Weights of a small GPT-style language model, trained from scratch on English Wikipedia: rotary positions.
Each number is 128 + 32 x the weight over its row's rms, rounded and kept within 0 to 255. Layers, rows and columns count from 0. Numbers have three digits each. The size before them is the row's rms in percent of the matrix's.

# layer 5 MLP gate, 2048x768, rms 0.292, rows 992-1136, columns 480-575
105:163134129155092148088119163136147141126087125092125170166055172146112123126103074046135112165155076076117145076053167129119168130113108160150107181115140176072151165135172077150117143066126117141121159138136183123157171057148143079185135163128180070151145092059165139096087119111132165188
098:123151159100082115124152116178136121085151147131156098107099140133088049124111181140082133129126176057087151199120132138135150092152159129140136132201141141149148124107148106120152101114108121183078093140091127119102095152073142135143150126071086098128104139115112097174177118144149135181
098:161161124130106168121145157093109132136121167088137222098166121168144051176164057105086219112122199083114166111081047147146112148120104143190129065116123117129133167137116066103116177141198110059151117115144082103135127179117168115109173131130175173136093124167121133100129122180105143152
096:124107099135124110123130086150105158138148100064103109139160184104173176112141124121141137116085097107141088069124084165103059152122141169109094140140081104050124105106139114094096084181138173107095158111179074107102145107115112115130094099092105136081153140158092095207141098152152156108
095:171148146143157107095156164164149171123101132131119061124068105145145076166143074148143174142162115138144122128115129146098097132156163071127098148152114110148097144111100119161121070176088140152172104199143101120114114085077140143195219101126154181069116176165128162181070125109116108089
100:118120097064120090159134155146163123125139117131127148101094101123133148164165160146127160171126139150034137141180081127137060089123148139089131108087187112166134117154141146127123133183140154124073154071166113122145184108057154156154183121139091135165165083167100078123171099073141154131
096:037124128096128151138240122182126108143099137081112134117109146088152069111160151149131164112223171165127142107149150113102114145163108120138184116128114131106194068160096103113129114127124118186122137101185105082070117196186142069168091124153124148148101110125174116125119163143092112118
096:132134147163042191136172087061094155081164136112131147143172134087109127088140129120097113122147134145137095157119117085154109089137103175097111089185129198111135127126104066129091099084084099169132097130214117113130086084085093125124135096125091156171127097125107133115155081144139152133
096:122119151204176117038136185128061170099119147043085081148154149148149147095081112127114138089153149101155121164126102173110141075101076114089097196087070141160126129121117093112144123140105143135111196203127139158160091102095122064135147143147153104125161121078138052137099115153065142116
095:088182058126141141103080142090167121098129145173140157130144131180122156130125166180185101134138129172110078163116153169077175181119078089145120141124119110125143140099159105099170119132126206147093148118168100117086133099160119051130130112157159166156046151100108104132112144167181133132
092:117119124164096081149101140141183100169158137137085153097147137106081148153140138153169122140168139175064121100073173130131118157114128112097126139173073158123179108198126158185136097120102150139085102134117068139136121161155074141075136185102197115155127149067171168141102175105137088109
098:165142065116168179137122184147093182115134144125171187171104099088142192101089139136168180131158151148105076171116115106135129149154172081101146158139061141103111129147149081099202113104102085093118140139129182083104100061105121132082093115166100137143101130110133123120176073114169144156
099:115219133109145185108132127173065164136151116177236066071121082132084164123075143107102104157153140139109169130134107129136136134125105157128149127176122149148109187093107085117152159133134115135135153105144132136122113109102077167110179060122126115108119094066174123109121069082167099150
097:166125123144084119165155160105131136102160127157135146046135091096145122180110101152117129117140157135174115119113170118138168125103137111104091096172131139133099115160146139151065124166112110120102148133126127110121143175130085184068122086089160168158152165079074156177184134101120085125
099:133126179135141130153145088173104170109119083131104137107190159033133196121143110110154171181086111139185128133079105127144108173119120101079162124108104116121169110107128113050162159132110122061201070178155098162117110078127104090204129113119158167136094111042081096118167110117108158113
104:126127155080163159204116144178111152136120109157094155088194104161034103125099150121189151072173072145115108069076149185121139170132115148135114102148135144133119167100131155116090114151115058120188094133140096069163192123099145019114110168129130128165127142119131164120137146155072153132
094:143154127131139101141081087093120122115117195131112152138120120116139132194123177162144123123101068118147078087130174174117165086069143124188122128130158156100141143130100070130135148125166160153162126072062086165165136168071129147122164144109164146195153105141109112109115147096162095147
098:126115124117111097080111114147179129133124154111139123185154179148142082090103166129137160088106133146156113143132107108159100110143130123153086121125181142145127102102099172049146142151098039120171162158131135115122141169137084130131122125127203181173092161107156139139124148115122089148
098:057125112186097112156130106120189155131102150124118162093145124175104088083182091127102174125139156125158109118082104133109123105176174118142126110158100147157115151096123054186157143127150109157108134110183167130045093123073119104149145148154146172101130184054076135090117095119132092133
104:066111140137122113169104161131136122167113190209114190231181146106115168150146114174136091166166194153137100140089162146140114094144168156120223083151135119095118148140128072139137120129144102129148088122065126132164123150104153141107086162110103079158119153141156178128050152141165119150
104:066081152074149128146154143087135153149117143073138130086107159067086154120092158102113115130153104075151100101141153168111102159131182108146125113182105158115148097103051103182118054103160113155124110183117123119166106147155103161129148102185102186107129134182192081108139158126148186156
098:089076111135105101112087171168093109104142129131055142075168174193114091104080134090098085157152121132123157116139148141146095091121079158117165084196083084131133205099138118121151142121122131127185151166091156081143144149169120131165090108061161102129092106166147191144133183093143121165
113:132121174170125147138160131090134129101162167147132169082117098105125165152154076152159126158126126111078198128066139118105171154122171157115084167125159124190161078081095189126128137112122148114127107125155117094023160178105094132087147142143170078168146172078137189110113205144102113152
107:120163029108108129105128104173136082162110144198148165166204135174143125102140138126116087116145094154125131127133080147139108111061103131171110118165042172117144093165108127153159120133119062073151188155121101124093148169150126155119138122175139141084199104191161115136112086126147135174
108:206196060090073125119108145076171167127087105134097133098160189137079138148134130155130074121108193129117082093138156090133144160135123122147129138133152108134159148114133175163149150133146095126063105199188130103143107169126052051090126072168149120126150116106161143206103125179079111117
106:113119114185134054159165135119100173087105141155162129095119117056151175040056128113116105172061112094093139135136100153132140100145145160155153098102054145072121150148152089093143142103113101141111137151121101156144138145080100143141150099082168121143137155058125071143141209077175151142
099:158140137140138145159129057125122129164124117099159086174120152123129101115129094157173098112183154121091171124168177129133121110125150227129092149119088142178128187116139169133135065079146137133165106129100155139165142161174101164084106123135124097176126134117131172111122166151135129057
100:112125171041131106127068116138117105094092137157165108126100139162073151137144100100092163150118102125119135148118140086105173156193150143133149116144118130162132094074144102088121140123214135162070147129141125120139172141099140143103123163123144133135121132173086125105150059093116132109
113:070125117146169185138166118132160103169133157103114090103162104088132124104173185161166080178125141124112116131096053124165118159103129107116128114175099074174137115095088151110113111153156134148120156220162081125152165090139094113149149105129161094128097124160101193044109207106097119134
092:150111112080156079101130078128101122084114166062151087119115143141110101107124166089068148085088135130125116113146097116122144128040135104142102083137142131126145129152094131120156142186141065155151119169101109148131131089167111072096154080171110150113149103163107164144123149096107139120
096:123125150112177086069182083071159133159117160121109180147157120102103109143135065126108103082153097144142126154168121114110183086115121147101114070143155123219091152158128139128088159145111136094131127122122118125145114140106163122140097127082098137100118075110152119159091150089091105121
113:097134091107135108162127119130106112076255140093121123146133149097127158121079107151132176113082216110143158125076147129180073135161198140098136105142151139184139115177084126123184196103147101159187098147115089113181188142131126091203146082130145142158115112103078125107087151135121147146
092:079128113099120095131096065114126149103188152153092150167160091167096141096140088133148133148101124075125088079128160144150105205097073156143090102178044137086101132152118140147163114163115101124143111135110152110161107077161122132169123143042147119130124144130135070147149092130131134179
100:117176105151176135159106091103122125137140175146135090162150158131119132115055144150135101104163138127094149095183130032146117124167134122136125122105087139124088189089149185147117145142176126074087089110093113148106114094128150102069167169111068185163143108164116064151128133159104167114
094:112120114127130202102099105137052107145142088096099128117130146164108125164113156129181129155146194179104110123150149143134144118135150106149101101101068137124126068132116180102157110129170162115129155101027176145199148193194120146081140117103118112133084183114135136133084160085166119075
099:174150104142146118133107147111139142139150186146120178232103069085110152109070164131129099104131151119178158109155113187150191123146138070147149138143080164132036137181132142050125138118150162162081166114159108141149126109109125132178151087137122164157082101153060115210172165101148091101
096:147121123121094088125140115078137171143125144074106128165058089144151019159170146154073198103069109100107121111092142180112184166132122178210115153167129126118124123124159107105106169120126126076175170159130140110138115111137120091128096123144120083088117137137103162183150131145156125095
097:136148134123149165135164136066139074113114140167146096130089099108152119115092102114095104145113166157128087177122133107091165117182173120144108146151088162175115111084112132157119117162148087126137109146133104108130222086074121091137157132156156106138127050120184098111079109141114140147
093:159111074086191136149105154126097070126132095218154171109107196167135121134103143110119123128113171125118125123092156138084113114159148066148079132194122151096101112146097169138115159163212125135058132105106108145077191135176090101138120075126109179149126168177172148114101115138174147122
099:141176160150072167158163163116076201160160147111128165156158180076150079160154100128152159149167126205192084076090126151154096143162148143166087153085103052132154102098141162152124126133091124057146105112058121112149152136140137139130103115122137177142126227105191127137098183060096113099
130:120167157118084137116108135091116077175146125217127163169153154178152067054142089143069135107083052172089081139129104127167097181118096115140162125101101136133196157154085169162052140181175121129051123176171088116079116175147175106129092110150157106162169121156139168140144160133090133078
095:108148160135205160157182122135073112112193151143120088158111133120174183164158120089131103133143127064133134155131138080141137108180186203152089171116083108134083143129131151152176167129156186086105167075091083175173121094091132127201146133121144182157116128037130111177142096134132148118
095:192115133139117063136160164176160123164185118174112068152097164175185128157089128115130117153129181128128152133172178155138131124118133118112119146163104133110085116174129119152137136141158145088113103160118167113186147166156113101122083156114141140111109114123155148146107106127107140060
101:113056116122167131110134091115147157066097160094119075106108088066102087125174142096083136201110165150145095170166074126126157123108144132082098163087072129099119139154129115200091107168103138118173162118115077039129152128090128155175179158156111087161128150115154106119096150152155098078
100:151037163098138120131144105158118055099068075076089104133144122179123107189121095119148115100108077189120118099156072110127119195149071138112130132148133185166130129148077099140077123101141032101165142102187178098076103130157135142111119119216084127148130171154103153140146141115080057102
099:127137134137152149105151168160205159078117106172168103145150119183109213105110155115124135135104114171100127171190158097136117116134090086121145094154112126133172132130106121177060138083109161128135150091110163174176126131151073126115123114138100071107174157127078175146074109102093163148
098:126119139116131097061177086186143135116164181150114111160148141160151140106150105130128136126111110128126113166064130099161113054156099101067127152143147106097136093143115100118122121163099050141079124129135132140123124073053159113119096248165121098145099122147139076161169166183153142130
099:164118136122139075142136116131112065100175156104122086154173152093124104132117159160114109169137133094176167188136116076125069181141108135134118098157154114142138075137158105067102116164129175112107080104194115080137122088148122107132193143153115159085112137035153165204129171143184126108
101:093146069126115142158145102156158143119135123143124065123183110150210080070102112098126095163143119095181134133073081074080124120111145144079108114075151175137135175144113066178180082121108116129129142169247197118115107080040090069138099149140122144140092134138128100141159135168177108163
094:156092195098113125113148121157181122109136168097146110113066117109140131179065085173115125125092156104120143164145136104145095081129201149150131111178145146167115093072100097103146128142178134119155171095143126144103144124157106137143152145160125083148105143149148211091106172123177151098
094:137146107132110071148115145144151119089145156150161136129120123161077092108178141130104118079119149196136108112165073078131122114099166151150119081070089130114081156161191191115067105166109112164155105151148127098098117106110131124129144110173075129151137124111115134068116086135179123106
096:055174103137143102093209128150128119092158196112100147180111150204122115120136157102083082154129137150088166125144116149098099129091117093112117110142136196122135115151114161087196120127154186147112121141103186088120090144159102081118164103099137113135090120109131125145116101149143165199
110:080105136142143144098152103131074136176155126186175130116105113108163152124089151075121156171167102144098119072085155099159175148112088110111169133149144138058146166137042177141133051153152123150131125091112147168135167137186179108132109143165167124078146090109168130095120118141125150146
099:115139144111101124125177154107159107120130115163052124101083119147133153151129110109134189116095106159188188100129179166137165160140168089205159152158157118122082156177148139120134148143185079160169093163116181166109157132127057152088122129203158086160065108121142146200128078125083169095
094:145131111136132100155090079145102142105138114123168152163214152159137103075119116150098127129109161114149116151170128162160110144096186146194163125125171101105055143169109150164137119130172121118137154072139156183110112096149138140074139113193159136165123155137147159122165154176101199129
102:139078111087069140152158095168153121113130067123150105117161187083117134143162123128065141123130135115115169117156084165087128165158129151076114175115117141190144141141142116098093178193071121135126099148142036129130162144166114157099088145102136124145194087133086160153133111151138137137
111:120104149136184149119145057167107127053112150143133206127119172089191046194152048165138178137125168131084084117101124127093055108154098127110121152123144114124134096137167116159179144152103136190112143066118161127151136122144182114140119170150123101101112147067151138115169118124177146118
094:125093160090147111201163157183097086108172129092111111148166111149129110075120098047106087124179114201168145174176127151083181140117122128095152117137137221053117161139138130105188161124128129120108061129160141145115204117147137137071085126142116092111096149150135083159072113118085100127
120:108145121121116036179130162074146128115057085136069147139079068082101173190133154117120117131169147143125133133164145096135097123112056148102086163101074159171156127122139167140102170170163139137146165157122145113087098118133160163083113130181151085116143128132089205117155131108202085138
109:119179122148092127147119139121127142188183153130119077217173119153104177077152135107118105097067074112192163103099145124126104110180150106153117083171114150057108094090147151116116081143076106125144115125156216146191167149094192127137083114174153150117174124184108172135096143142182146181
097:159076105136114102076074169174109137109151187149163122143150115115150098153104145123135131162084128176113084118103092112111127173137138175103130107099115135079118156114137090106083140136127090130108158143140208174079094148148126160120133182143156130195121116121098127105113185112122236121
100:150161140118128116133153123173142151161161099100082133068086117161191168116150187102160075118113165126154185202094064105142112119163149131137144097124144154047144121164085154146099107131117149072080068169193092104100185083176126152108136126119133163138161124146138140148087126072110093133
095:088126085132118160140188184043146181121097115101086186097127134162125095112176092064152131039130112157125121146177137142144137133074155141146199126174142126171108150118163062168108121124096223147154148116108111130088139152133147121131173067086105177126114160128104141093158109091122150106
102:123196116154109123045171125104141171120089127139130127115114099074099156128152081146169132139076057166132126167204166154161102093127137094137172147118179173117165092168120206112129127124143072121112118164115149123122178156129111142150076123114119147074167145108138176144162144108100106076
095:116171161146134103053155119187147078174208091117137113120098135133095069095089187079148171107170132109102123154114103141100202151122091096142161139091122149167065084108173089124142077146094078178164117161098176186188205186147127161168123129177144128132090145134098105146161123075158122142
098:107095122131148125137120144084224083155112093113152120089148104086173101129167135107138150157092125099155152120138098121068116119132174161116101105146149140120160170112143146127099088118091098145161136139156085184103153119127119159165140133094095096125064156137107105180137156117100211115
099:109102174105143147139150107073068117110073107070143172107084122083161141113139156107128106093161118178088175107160178142160170143141116159143108150155145190166155102113108165080068074119135172097197133113153126131117130178148060093159142125138112121097091147179158110122119129136124082114
116:097086174180197168178118122122113092171150165168121137158181154160144208127154083173079140136134113136142138099161167189109144128161120086157114148095110089154120119139102178173157135156157194127087163163110091139164137111094179171110147127134076127132162131119174137150156115112193099164
096:163110154157123137112151157097148162125085048086107113165120115116094155091131149148105123049150155115071136113187086155191050156163104146131159087211078191125144063189091166152143107114099163163130144117186100147160133157103137127140149113097126167135134129101123110140174068146116127147
099:151172133151134156075084072114101115103104136157127118122167128163133072128158113148134111139119106149116121073139104058105072105088137159177158104175155130135140134114139110177096084146109123150181118140082062160088140059121053102130176172154128137100160168119159111108106108190112167124
098:146170120140143119118137126090087093146131143137100083121132068091128178121125122188123118175103120058090128180166189158136145145125157176124110146112142102143095128119140075123102073118177114118131164178136137139158133082082076094097180067078117116098063145164105169123181132151159110133
098:135073112136144111143115152098169141109149168157187136119184124126104115092166123127129127142073148100110116148140064109097136162110139143097153169139133102119138065053105115126143114080131161133126138089172113119111163130145193136181121085094133116176135134163148154119149115151174098138
098:169129154141127130152080139120138153169113104150129127126129148125133140199145160124157122150134132117125150136055132085110160081119147125125110215147052230143170135109131225087142102178146095144180118153103169137126143135128099125161092139137137123111134114141188140128174167094106135078
097:151141114139148150106127177036081153145092162073101117132135142167168131132169186121117157157137129098135141151058096162124108116048143171146148099067121154158141152090181113157181088149190122124168104083128151133104144085099114138127078138150150139120101185124161161086171091118117089143
122:067135106109131150158167112193169140096153111107121071110125154182118129110097142122153119091182066129166161098139105131118129169102120126120134091151139102157153141091109120164113130098146135147164119056175072141100132126170075076133120135136115148112137154168123101104152201133165106123
097:136092150094180177185096132139097094102171135070097193139125151163136107126161171145108053107103074105156155076157135077098136084162149068114144081102173107098116093146098091103143103081132141137094169107132106143130160115126156109152180182168134094093119124232144155162159130149105183191
100:167097163100115168114163123132149088126119160097127118117074100082115138165089128160115095110144149159185121114088148207137144131153126154077188122154139157113125147170083118119091111123166134107147164126161105147150124155166139086098176098111152131138127107150121118104086208136099179123
094:139091132130124133140092088090168130113118110138161111103127155127102134120173086144122140120086100154153071145097097149126141097094169154144099144127155139105106155188137114171168186173146155182178160147102143141160165153157126155056105092128175072140081081104145092090173139097135088174
096:159174145046067111118166079141135119081082125127090143122197143122117164075132138106155133088156087127094132154106115103098143108114172120134132088154073041167133110131168144118127107148074109119126164133187109116101166143128155072139130057128163181131138122141190103126161095103087152104
117:046124143166147065166102110106130123148172129101089146091145111117157144156092130104075184116060120153141079170108111171110116183105149107094147104146110114109065182133102123111101127114120155161096143121116078140161133150102171102126086115101133082120097131148105107163061100143153104148
100:129145115085119155139081156137134134172147235142128158196208153134174125102122059121105137137171093149070130081134160095138178133089175141133160162149141153149173221176123132110124137132148125080100128143160139126092083115092137090143119162116090147136135141093125136151108154176098129059
101:164157085169078124109140178139147125137154116148115120190112170135157140083172144074085179186101112159092143145126120085163059066133113142120100151088096100114186144113191104148145211090136135162106074111110195138117074133176070151203135137159121183181172145140135135112130141137142207161
100:139101144140149169129112105102146228160185146217155144129104128114085151120093100142058072152118157128068136079131143098151121118093199167086161112110112149128120134179171155091130164122170129123076157087149117118104123072192112141128091099106171069156123166141110122135159130161193135136
095:121139156135097119100120132113132144098168153154078112127118138105062101133101132128129167078118064200176193103140136131154141168105132113138135133123136177109162127109122140199056156121145148109128176112171157077169117191188087048119097161086141134139188111118183057138165095165065113099
112:084136126167120124122104083122143188190137131139110189131101146140088039081096103099130151176138079070104104116137115155129058100114194124131147097175220205147136137108103141140130152093141141152110145103155141142114131142081116147151137126167104156096146129143117127095100084150097160119
101:140107092122205086156141152080088174148179135137164153134198136116165070161121150152109137130122141123168106187145138083125156132157150056128157140122141092145106197107197123130166123119157087120152147138126056127187126113104120111150113135108109118148090136108190079112206127121142128177
100:190169166162132147134064122059174121124108119133113092128146079142126127167127117145173120068201132132130123098181162166116133166120116120087124093117133091151114117170154074159096139197159132168056134090131108100166151088130141135202175103123088069096159129146121089085115128103143125128
098:189147196127181143145105194067158105146071108109147152160108135127155109109122153170123152105123070090084134073143142122115100128152135124135112080091175117148120143119145144146164097125149139065152168140107179153205123103103136116092153130152136146150047137183110133120139114102152131157
111:100069081134124171156177116052116131110096106087105112160095140117115135103096191138126159144113162160163160125177112162078105152132132120079123162142104156146137160141105114163145111081122187166126103176129129115118149166124142118073162094111150169145153105128102073150178126058179134112
106:091074110164121103160150109068122104144190112121129131135152136117176188160101117080119174116139114101142085101117061105164095116161082092137082148116164179052037074112092065142076109097143115149119145109088129162116108118128184135164113153167130117100156114153157126122093168154124119146
096:084190136181091115172165128120128140145100101132167105085130188105151174131154106173098081091139159105076098153054080156130174111128102178138113152144129114099065134083154123146171102119137121143113089083101054144133033145132138106182090129118130138054154118105123145147133155126137134149
097:098148101148166127147092100143114110157140183133116062128060113167117163122131120131086098177188054154141100120202131123151089126143067129117157131145104157119188081203117134119148083127152185071153131120102107096120151149170101108097055095082106120121142097105140094072143137115099082189
101:116109155121047095078104124133162167109167116160154174095102146121093169161135075138145172071141102122163081148114078137099114096140084124174071107159137170087170175207113119083110164114135111159149159210153131160089170104175173174118137122144092124149114099105123059108150137183092126140
094:111164085081193070118107098100149073153136147092156080117132114086142151135114153074071151107108119121091126142107159088131193126057095127088152107079121167126119135096114124033117173105159122160177122076146145106132104059120136138196127155145128114102084113128088091114103160153117086112
100:100097088142123118186146135097072132108107102114093135171092115159152103143084160097216136087196090195173133130164176103157097124149141061106114121149158133052130132144084169105110087064112080132104186149113123107158125123112119082095130072116111170127093159169166093122105143165114105087
104:151126111129104165081080141129113155109169139076060124112123155092100079132122180125147129153119135104138181117151167106156141133098103151125146138104125161163110081111085079132175125075077124176139146139102111138151105129123155124100100143090127158132068133080107174149158165100118124154
094:156156151075115157097124101093130119127165115161153133124133116121158117148148184093154167052124148190094117117090122140133120156098117076160147131122120100103151141162140147113163152124076147161147130132170163156155106173155118107128173159120104137089122114099133112089159126126130127130
100:121115145144133190124145120096138072098127143177095161120157188129108181129091151142143154099144151121136179111157057157143188138138132185097178069086142121164157155099141125080132078135122133114164133063126153144086131152141180196123147161104126152132181153208126160124136092110144139185
099:120096147123157188105136155124113104079100145189138189122169167113077101128087149162128121170101152111137099101175159125129162134128091099129136155143112131107089143143047154115136165135118124123149123059157114160133154100078131162126109111087150099174100188092152148074117122112124103102
110:140161059173219173088172118117120135147150114106133140155153149113124133129153123141152182158102079096130171113130134088136093173070122131086080059134112121115121108149183138151099156152100104096215140133184087068112111149246102106137111055164176105146130128144166154109106132194095157164
108:203134130148116114150142102114111043136107088163205123146144098110153159121180077099170122154122149175115130130157098125141172107123101125111079111124135097121142078121150102124111141112179127139183149165170139108126122136115202131140162138134148143110109153155130117106087101177069180179
101:165158151162155199131108120123098131115155152118152145188124106103128153154166124130169157118091063150144119124115074138140096131145128089091150098173147086169133130144158045165071128132058169086105172085073142124146166188171116101103163170116229118105146134141109126114143101163144164098
098:174152152093120147129160142170130118177131085115089089137105101091146041121102109122127106110170063153142113165104095162157106179088172094193124158118119175128139184165151178183182147117162156076192120150167133096103100183173154076127087111118154137120100103131114132186116082119135157110
096:095147160135117124131094156124130145161147074113166180143141192133172112105089114063084124135133058121106126137064106155103145123089107115096171142118154122126134127111106100170100125174141122088150178100117105167131156143143080128154136111128151074128118145042086123108201146055109058101
097:101145126094137167145131103129122097070159119073114120113154137118134143065180129156120178122124154078115142138116126129159124169090150095100142139102133107085156097123043091113185132125184110062168153174108122078182167151089093151138142158147127117100146102162109127100125185118112169122
102:092125099141091068157033133119114136158089109141119136157114142116197143104167073107057099104067133132152145155066096188147126170158149106120113128101130079105149133106152106050149164175108103116111123131086150129150155114104111130080122111074141075084171169102198093142143159150178130114
099:159086141157170141121069082088095089116133173206178112160109145158105131109134107162165133095100074126139144097139139130107127109171212117100131074123158094177093124118182124156147137135158123133101154159134139138143140045168153187122141171147163092056116152095114129146200150110164141170
097:094131141083155123115110169132117101139100140143201034181169140157175130094126131088132043131092169110087149121157149109142177121138150097092180094169169137170139188105182120117140172120128183129140124089158167108118109149147086122087142142178076118118148135068134066169130110139155147133
105:141128114101155045118131154132216108102139159159122135091151165119116133136112159117081109048127117144129104113173104111093118189114105208120148124097162098172144105110111088119152134082177151186150126140075129177149068158208078130135109124093166115118178132125110132090110134144173134137
098:144136117184118129120137164124126148073123139139130132200181139121193134102110166120135136102103164161149129143109118069151121126090129118100141137112116095117109127139101152164168115179075160138145099157130139146095156104110125091107075119067167143115149121123154089122188177133141130116
099:127146153116116136094163100129150114121121130182139164116142149136100103107122120147135106149105099154142188122156124153137119086123097134151044082188170095149160088125129143111086148128151113130114190195181150116095158154122057089136120132124078074139123093109150158132187179167087138108
095:083106195152163151102128107085125162101159160122109145124147098022107084161123127116154131170103202092115123102136093111155103159098147187123153124167118091168169137224067137103104068089115095146086077130147159061154158137163152166117130146133125067109112094117164176163108132143137109134
110:175146130133137049085116103103091078082120086150127082126115133156113102112119136079122149094160120135070176162180150139109102180155108193109117162144148147098120195192118117124138103086098104128100159157160120202163152172155106136125102108164108154190112106186119136106119113085128170101
099:149123116077078158101118145165192130115144155107159135141081115087121110135155133101097055164194108160147142083157101108149132195175146122120144154111109156167129156196123134110115122129024068166063129216148114084125091158119192126076122201090140126074075118087143171141126159103050112112
090:094165130067169098176111133161115150168139107147120156151148120140117132141075179142044200131192147098113091148186104125212124084092096138116130177152155112116109152169162140106094173132131070120146110149099089090122080165110120126134125108155147136150112151165121086078159134107118122113
095:084192136117126097091182118139091108183133139092117178127154040091090140117129094149089092126112178199163114118115146153108148085086156083105086140098074080105135109119122137156078102125118147109139101100119146151143101174200151133149169126176142114128083093154111144084098105173106109136
107:125198155116131106117094119139135104120159107222173148145115077080122179124113169121106092106119164144233126123061159108140174155058128147048154153093155123147118160094086076118174135119198139107121160132131136081176097153118091101107071102134132177153201046140123152107178109144142172124
096:089123149118144061056128174081158122174107139097150123145153110140148122133121087098173064160144100201138095107126105148081054157137133071132116122051168116090144107154153139131065143113139127183139088120145148155121118090181132113142132131168083098085151181075197127157149114126114113132
094:207143118143064099141156103069119104123139096144129154152144083135111205079147050087178163098121164163160109163117131156129176085134165122098119129147141175169128096093122153114178133147092124147142137166129124087165122159100121133107090077120172046053175109131089164174151078070107098112
107:136130125071116127062089048138147120157146119100148197136062057133149146143167184140165156182167141093148175123192131170111072128113084119182096095071107118109174078128094077077180120104116140124122143129108135146129123161126137101143102151135160168095150148161131122119146092148141125108
102:076128138123177225100116122123108090155146168112121080098152083161195110182119139094133168097158113154090200171166160089103164146164117118076124110070203132140135124189115170132112145181112148092104100170140162195080099156143141135065111186105120143122076102080173096095104110122122133142
106:170084097097177135170078123089139072133036148095124125113115115156103096151120141120117121089105134080162206070137157153131117132093129158124120225157128197190144158154137118136136151086204192128189110110097127075160174100079094155108144104062115137134120125142151123133114132134150171097
098:124154055139082157191161165130158140150088118190115181137093071092140125114144146098165075118140086133145116178170146138119140147096157139174050132126130122081118134134145142115129106134103100079129104130119140133100151077095125136130166118110100133164104117117165160184156166129138124094
103:133194097152089161154124134144123073126114125131141104145086101067133109099170174053126113105058060079106159141177167124110119168083122180136102149108168192156204116120109145174111125163123103166154160146091124173123142114081126107176125108129119107155106164134085151182101079122154075138
099:093119131136096128102201122121130068094138060098123196140109064104157083109140126185116128201166140096117088086138076114145057115139119111096076050141075089100098112146124047137084141075122117111181110136132140132087136138123132110149117145180113123110157145151109073139160147099120112184
103:136124187170125103122066078121130128128144111140109084140149152109115129144167168130102132161148125125168124098157107120142076110120114187085116095077154126129141097172105120115106097111106137104166114073129136137204118138075155151071152164167114103140115168110164124182104117137102094110
100:061099114082104090135132138104174136170134148133150190114159144178168145151186103127121089112135179087117108087109153146111114119131154100104080141071111108127095138097189150123116135149077127079137140115143093132107124131110077112160079123149095151085166104158151108149159107097086164090
096:155169152127116122091127140091154150156085119147119180116163190187134157120125109099105156167155096140152128167100123156104107139085112116109052102054131105160107141202131121141167073086090139114144199078105149110105208121110186111142157100103127105130100094146098134151125099107073131118
097:111082142046132116119093201128170110093114129191091085097112188138172107112132167148084132153144162131164137191092166166088129115126126147126117122122155147092096110165107168075120130137160151171168109183115116128100142146203086142137114140098124134171136130107097075084144101170100198109
094:129173157147130106123086139086173096074151116054116168116111121145048116156157139077142155133088145095125159162115158160107142125133195123176121085141120118145125158104081109113136155141113146137135116212121079138107154135155099144177124167087089144121089118078188150119116106076127160164
099:141171156182130146089106134055158179130178185145102075118160107134090180042164094107142075120185090088130169118121123135097107148109164118129052062118124146092101144115107172098152115149099077129075153144184158122180150134140079193089133146106118125081148119162100133150220117167142145119
099:092177137158149109108105144107059128114131146120128099154144156124125135136122095083164116125082139163111186081115068086129176116204088138107114104097160106138085147172088108168157144130090161139098130132173180107136186091111082149135187124162121164135160143132039199117159102136121168119
099:135097132153137129158075126149153111209082188104161097125081096123087129124151155090122150133104075098110184180135172081154114104111144220096077081052133114144075109115106112094104123155122127132106135133182197072120161114084098147134161174107109140131128141191111189168107114123086167108
093:088106161091159089097121176096189124128096087151125130100079124174100161150119138132097134117118144128141133134175100177120163145065148075129132166141136102161138122163077187198153139134139134073090073126093109106099156138078143100141152099153165103138132126125132160137147123070136147100
100:076080134228113099180084072143211103078100124086097124150149162133105131140157095162176171069146135142171183126182134097127145189152194128057043098073171105134079125144140124111212130181176131177165150127187115116120149125126097180079189194156126107084102103144139178193122129154160124076
095:118100147128149132168111120148158128134152143105095100135134129150168169168174128132114175159135069121159145123109080145103129112135125139152183121152092105088117128141083151146089127118094118123085180152083166143134079130176129115078113103106102085128134101159134172149126158134127130167
108:099113113172080099169109159087129139205167167146133146175150050133134156169125148145117150155182099123044112082126095090126059135173109149146111136177116159105106116138080133164128104174069159123107169153195100079110143093054122165143125121165139150095158076105195117116122060186145102117
103:142129137098157158168140113123112118110135193105134127167086037171208128110085158108112140124170131157079088140078167108116104110068148185158110095068140141159093125129162112109119182171139045139176102154154143161150085134138121135174106186137121082160089111164092079186069156087198138138
094:108138074122092100062091114120175075124098167122138097173110149131135101121159141108110110151116138106161121133126099108121179142102139125099107122145159139108124169061111113123145155140107124120126104134110150144079139146134158154091103110144117155101114137194130133100090066157142130161
096:118102112111140155124173104134142180156132135134169183098069119194093188122083109056112125103147141137095155119073132131167123097099154136090162135121211101093123168094082155180130116113172108111115135118122088107122145101095109121136087122183151122153184129101118123129172194164133152074
100:111153021166202041101106178121143183165187097149117146105114145109132108119113184143136130146150095105129140112116170136135130169131141185170141129141148078115132162134156076116141133061058148185082155150140133108142127165115153197165092101066106112122060158129180117162145128139158151103
094:119177103173151154076141132097161162107129102128151138115119105127138149133132081174179116067134142131145133165148138152127107162125082193092065130115099115186149077136139145121148121166144199106132161169122183114170163123144139136136142163113143120124153131146123143160128121138063124134
107:142197118102123138121090077169080109097117139113110093157120132107116146126056218095155190110119115129126191138148113136144131137165146166133111154129156069128096132143156151134162141147098077082152149107122107166179083138105111146141110081202128182113118142068098117167127107113141127142
099:083151117131114079069092098138144147133150147077151141145097093079084166136121084178129120111127118120183070124151083119147170122061142116094132157124212103153154078098136177108103168051116111149159114163178098101119168127114110122069004135140104112136081200103117146095086206078158122077
110:169129069158146119152119174107156070064089175163088153153155079167151089138139114076037093128163164134147131099100170124138096146121075120087123217155165127121157163151157084083151074113074127134131178077169099156149157099108111120118146114095165130171104109089119117107173135111106144148